python train.py --n_layer=10 --parallel_block=true --init="uniform" --init_std_qkv=0.0442 --init_std_up=0.0442 --warmup_steps=277
Each number is 50 + 10 x the weight over its row's rms, rounded and kept within 0 to 99. Layers, rows and columns count from 0. The size before them is the row's rms in percent of the matrix's.

# layer 4 MLP up, 512x128, rms 0.0695, rows 156-166, columns 64-127
105:62 68 43 44 41 47 67 53 51 63 61 43 63 38 57 44 43 53 54 46 43 62 39 36 59 52 33 36 43 45 58 48 51 34 66 53 43 71 59 56 55 70 51 64 31 48 50 40 50 35 43 71 42 70 44 53 48 23 54 36 50 32 39 31
104:40 54 49 55 56 45 63 57 62 54 61 47 55 69 41 42 55 42 57 54 48 55 43 39 41 47 22 45 44 72 50 58 34 46 46 35 63 46 50 54 47 60 44 54 62 40 36 30 26 43 57 48 38 58 33 43 48 54 51 56 42 30 61 64
083:55 43 42 41 40 51 36 42 67 65 67 46 55 60 32 51 48 31 68 53 60 52 58 53 22 50 50 44 49 36 60 45 60 39 50 32 45 65 53 38 48 44 61 53 52 53 54 44 39 48 64 48 55 54 39 48 58 47 55 44 49 59 52 46
100:36 52 47 64 53 42 66 54 46 52 44 35 57 56 43 34 43 73 48 53 49 55 48 48 54 67 46 47 41 50 32 29 55 47 34 29 64 69 73 32 57 52 37 31 48 47 44 52 49 61 49 41 55 46 54 46 59 40 45 59 54 45 41 56
104:57 66 30 58 49 46 34 41 44 63 61 58 69 40 39 56 47 55 46 53 64 44 60 56 62 62 58 53 28 52 52 65 47 50 37 59 38 62 45 27 53 55 40 31 63 48 33 63 56 36 53 45 47 39 43 59 64 37 41 47 40 51 51 45
105:32 64 30 37 62 55 50 45 56 70 51 62 53 55 37 53 40 50 48 47 39 65 51 62 36 62 51 65 47 70 59 53 48 42 47 43 48 71 62 46 34 86 60 51 51 51 34 53 52 47 52 57 39 56 33 40 56 54 47 55 39 51 72 47
098:51 75 49 57 55 60 55 53 46 58 50 61 40 67 46 67 70 53 58 55 62 46 33 51 49 71 67 36 58 60 45 32 38 45 52 49 57 56 64 45 42 50 52 52 47 38 58 57 41 55 49 49 36 44 36 46 67 37 59 32 66 54 60 57
094:39 40 47 50 55 53 58 35 39 46 45 45 42 57 52 44 51 34 59 47 52 53 48 48 54 50 67 52 61 48 45 50 12 62 62 55 44 52 63 40 41 47 53 58 67 39 46 39 34 48 55 70 57 54 38 54 66 54 57 63 49 47 49 44
097:58 73 40 71 66 64 42 36 38 65 49 49 41 68 42 37 33 64 35 50 66 54 36 47 48 44 53 61 42 46 50 41 53 45 66 53 30 60 45 44 49 61 46 41 46 57 54 44 65 53 41 67 55 64 62 41 52 38 53 56 44 33 57 50
096:34 57 31 61 34 47 57 66 35 64 39 63 53 55 43 38 55 44 34 43 61 45 57 59 53 45 49 68 38 77 40 70 55 58 39 39 56 56 46 48 59 43 51 55 31 49 53 58 60 43 47 56 42 55 38 45 58 39 50 38 62 58 57 40
097:48 45 48 60 56 63 67 47 55 47 41 46 48 48 46 40 48 51 38 33 48 49 47 61 44 55 52 53 45 68 43 57 47 33 73 47 49 40 66 45 51 54 65 40 61 39 42 37 32 55 42 48 55 43 48 40 55 36 50 33 71 61 63 27
# layer 4 MLP down (transposed), 512x128, rms 0.0525, rows 156-166, columns 64-127
102:49 42 60 37 63 49 44 46 52 49 42 50 51 43 50 56 46 35 68 47 60 56 47 48 49 38 62 50 66 48 34 64 60 58 47 35 70 38 50 43 29 43 50 36 50 54 56 58 60 54 53 48 68 33 63 67 52 45 49 53 53 52 52 68
099:62 51 40 45 35 43 66 47 51 44 53 41 49 56 60 43 55 35 37 42 44 59 54 51 51 35 37 49 52 53 43 52 50 42 54 74 65 60 57 53 47 58 60 40 46 41 55 56 52 44 54 33 47 53 35 54 53 60 41 43 26 61 58 71
084:43 51 54 57 50 67 50 66 39 36 51 49 51 45 36 42 58 33 50 60 45 44 49 55 50 55 40 42 61 74 45 60 57 61 41 48 55 49 25 53 45 56 43 52 61 46 52 52 41 44 43 47 60 40 34 56 70 45 48 63 62 51 42 42
097:50 64 34 41 51 47 43 55 53 50 49 63 52 45 42 79 52 57 43 60 63 52 50 51 25 35 41 43 57 29 34 50 53 58 37 60 52 74 50 75 42 47 62 67 38 58 55 55 47 41 55 51 35 52 63 50 52 34 68 53 47 27 46 61
102:58 36 47 45 44 70 52 62 64 44 48 57 62 51 61 46 19 34 58 53 70 46 46 49 61 42 67 59 52 59 43 55 49 48 43 42 55 40 57 41 54 36 38 50 52 54 54 45 55 66 72 50 40 29 60 49 61 61 46 54 56 68 51 54
104:62 46 27 47 40 55 30 62 34 34 60 56 54 61 63 48 50 38 58 58 53 52 53 59 28 49 48 40 30 57 32 60 45 64 50 50 32 55 56 58 54 37 19 52 56 57 33 41 56 58 55 61 54 37 51 48 51 62 46 50 63 46 38 59
100:58 52 50 26 46 47 40 46 51 34 43 33 59 49 53 50 47 30 49 43 61 52 59 46 48 41 64 51 57 45 61 49 68 57 63 35 45 67 39 47 38 42 55 37 65 55 58 59 58 57 42 42 47 50 52 39 50 60 42 57 44 37 40 53
095:68 55 39 63 73 58 34 62 37 57 54 49 61 61 55 34 40 46 59 48 31 52 50 48 41 54 60 35 27 52 49 46 63 48 41 49 48 52 38 47 63 47 54 59 40 61 54 49 54 58 49 47 39 44 64 41 51 53 46 61 53 33 60 55
092:51 40 51 32 38 58 62 46 60 51 64 51 48 42 41 57 58 35 41 62 32 49 58 46 55 56 36 39 61 50 45 42 52 57 64 45 55 64 54 54 35 54 50 61 55 42 50 51 49 55 63 49 55 45 60 65 41 44 27 43 29 42 40 59
089:49 40 70 46 54 35 51 51 49 52 76 57 40 53 58 49 41 52 51 71 50 44 43 70 50 60 62 54 50 27 49 54 48 55 45 65 42 47 47 45 50 57 46 46 71 30 50 53 26 51 52 46 59 37 68 63 41 50 49 31 57 41 57 60
102:68 50 54 36 37 55 54 54 46 42 52 58 46 48 62 49 59 60 44 47 67 62 48 55 43 54 57 42 51 51 46 42 63 46 56 60 67 66 52 39 50 25 43 76 51 36 51 60 49 35 51 63 36 57 42 48 46 61 39 63 39 62 33 43